{"intermediate_size": 1728, "norm": "rmsnorm", "positions": "rope", "attn_scale": 0.125, "parallel_block": false, "init": "uniform", "init_std_up": 0.0248, "weight_decay": 0.049, "max_seq_len": 384, "dataset": "wikipedia_en"}
Each number is 500 + 50 x the weight over its row's rms, rounded and kept within 0 to 999. Layers, rows and columns count from 0. Numbers have three digits each. The size before them is the row's rms in percent of the matrix's.

# up: layer 9 MLP up, 1728x320, rms 0.183, rows 370-380, columns 0-79
# down: layer 9 MLP down (transposed), 1728x320, rms 0.167, rows 370-380, columns 0-79
# gate: layer 9 MLP gate, 1728x320, rms 0.185, rows 371-381, columns 0-79
up370 100:420433536517499439473532466515524474520541530478513497596431438510546485433459493500502485574514507511549500486561562509480531471444549470567580478538481533454462564503438473512471383508521497506537504381497406561491501506473439440523510563
down370 097:610527454547457516438539503514580571504475488572547479516470443471521409490485542474467446407590489529466523492509503475512541569553388463558533490519482412449470426602480523530496528487552515443482557487461488443596455389580606574473488424
gate371 101:461490510491465518567419469488485532472477411523503475428467532542477458449424440561415486457506547503474463492499524547476511471509547467561585555492503497464585561468489474536503464459523387478432566539433612467538562439445498510574510572
up371 102:513422548530527470363461463518527470530480540483622487577533501450537501549438367594477553568475563473432401586485462517494501460592541531508436487485489467528483526541565448524446449464482468523503589388489497503545480522437394472514457504
down371 099:489465455458490464501525535534461532521547539471467581551460506518491523513464456544591499459551418506420426421526545530411452491412492501607582536579563500536479547440551508472517489493494543478533451461469537562506516620486418572473468487
gate372 097:534550392522509487456462569502453559427470436467456531512581563457460519479479453545460501482467483513610379605447489451521458473547503540503454571587522531479444537527516442592488512436496477513548490419421495513561410514471483532413525519
up372 097:444495503526483611468551503540473470592553476525430481548517456465478527520445559534564496503448523554506541478494510536517525563586409428489552534523401439395420584552497538330445470412490405447420524535572462548474653472538501599488522579
down372 096:526376501540496502569477453539487462500565556509649500420454484511520414493457555497548492517495547582558500451542542569559512508482561449559507446431515542508534612521529493525497469511603546563506448580429490539460452546442472556534493497
gate373 105:562469422523490531494524583490522366463467509529418440504582466506486530433444517496494549514519532446435561483476525498488541560500411417477444494510500472441373515485509591535489564518488558479497439502579447444529503507534424550523556543
up373 102:486497493530414501531403488520447609545469470497509524521532472459492492556510504447475481457466515474489563494595500519511545418507539523482532428596523546532519467445430516500506438488505492563556452490521481508370436436455554513534391478
down373 102:440503558524529516630483535490447525511515387429474469437567421440516489534618534522459564561479453524524548561511547544553559524499531540510528487584403524477569452562470563475540492419462443552479534489525559521459433548459565481569479488
gate374 104:508424492464488434489379492419463509498579514481599506540500623512510544539500523527454485439493532557478511461445476498541488478486550399479441481525443530555429610515499501424436595533588521494538542608435493520491447545533516481546514518
up374 097:484565556553511530514497486529516505426592551493542553491502565556499357550531483633434411443495496486484461476496460448454450488530508438499624494605559531566548455448487488518459584470529513515519501595423481472474462456483546594486543425
down374 096:553491512472492501499585522410516422497540451536543460593534561527534466483496577501486475493524501526469506534547554404419572403494553498476558487519560489521495462390461515427537465508502517454476511575433508623453447481594461603494514536
gate375 092:440505579585508506550547504462498441423528479554544335543506532409446419473444449493502511551475513538549456545458525440536531500552409395420432481439465484461568481493492485566440464455471485465442521550527436535535542468523518462534402486
up375 091:468537513468633461540604501506429427488536572410532469476440604413459478424527510521595414480443497469501506568466522505506533504555488467508401442476601392483518461509502584551514506457473566529447458550555522515520439585550437469517463546
down375 099:451558540575463560532644471533425572504426570569508435485603549522475541546500477463451506469563584540453431509448540429477373525477488455550520562475544519501479507571613503581515504535453462512451528499505425506486482476575414479448463550
gate376 097:463523447553540464539500499479494416492504422488521493550504494551438503486469552529384425506483526458522512461517497427433386575377556481479464548480478512475540529424533501516550559617502517455516497625623478397492498579501572439488467465
up376 098:479550522456348559572466473507467434490489429502544521385569437544485461409502445470476475499462466498480491514513420451498512477490604468567521488522532456462528454450544468450438549608575477515462508517487446461540614478512548510379582524
down376 094:481494484444532478475499450432516489550517527548495512511488542612446430509486499396483495440668555566446502579591539490565524612501510505500550563473565476425522466438498522463529514536479573453481503490445511435524484536568426445460461515
gate377 102:557456522433549516520536482590479489494489407503586517495484566426449453498442572474489519438480479454513467519463500447410462418533493516465457490523505426596597544493537583584505391562459501547491501489440538508589609445463514442507562573
up377 107:432469512500504476553481397506515521464500570447464464426480455527440461489556503442522508376428480498505560526453482498565490452469502549607515537451509439532452514473526461558525461526525589560539541546542499431458536518514388552543542469
down377 100:498459480451531491506487385491531521544583544482514469450475409520518599467491513565569429544514471621465477462527473500590443500456565559421535528355475438481436480527581447545455462567466535567446446514455473542500429440509461538499568513
gate378 099:427468483484457383470574487507504549485488532583548529454542591372434583540381515582533425510499521533480421447432501555469557603501536603480524541462482510505475437484455526486449505532508547506461539502482497567565565521531550444482564486
up378 100:524494533487528425510416544519608436489499452485446468533456519491583549440491550532572462438458411546383487410516528538465495547449544473473561595453539533497515558482503502456419487545615449496543556514514418469478467465494444484558556437
down378 101:572535460488543507573411476584547517505554459606573539582476532491562462469494557522528496597431575504539552515524403537423455553536560626510439460503474508459492527487550387484467416482465516488550447490462561391443434560480475582506486406
gate379 096:508483505495463476508584469404515457454562497497503550445518507471532394532503540552431550519451470471521479529646475520467548477512422501468500610493548579520488536488460479448554574527587539480530498510499521520464414618488452528564476525
up379 097:567448421517481432587580502533525437501582509505462488469488474437510455644565545471464510521533561530482472515612505414609567494446520466423391399437448432395446568446488432550507498549473533470591486493543482434431496554564505491537494487
down379 101:549444503416437419482502471519558518520479571435575615515480516504525620400466510521463543565527502501402460457503430500492464528557459545481447517456483539461485528542400513490601462376457514516480454532593562471509503539560499427469432453
gate380 096:437435453506438430508505429400519409447494447457508492356551487522500479506526535529435546407497476478515451462610527482523496477528494459559495484469523549454547475424538493453533519427506497438609498576508445583555584559524443641548498514
up380 094:453524502576654483489480491551452457497447513470514559517426490467446425492559443472581509453524510527473470621581466483636556501490591493491499483479434490419481482470487423508425577439560470483509453518443479470480429553452621476504446452
down380 092:417548430455527385545377522529590462572439521474454465485511390500449417506413535474486512528572537632568488455490530438465540496513524505484557481533486519398544437496497554437464476544507594505397463498405470559504468498476489595459507526
gate381 092:440499519529470479619475534522543436503459497473481547428490426518431564481509467519531534449582590520487612490454477394471513482493511479468525540398451453508437520451452490441503485470459515447512573586460487486465433493438499433450516531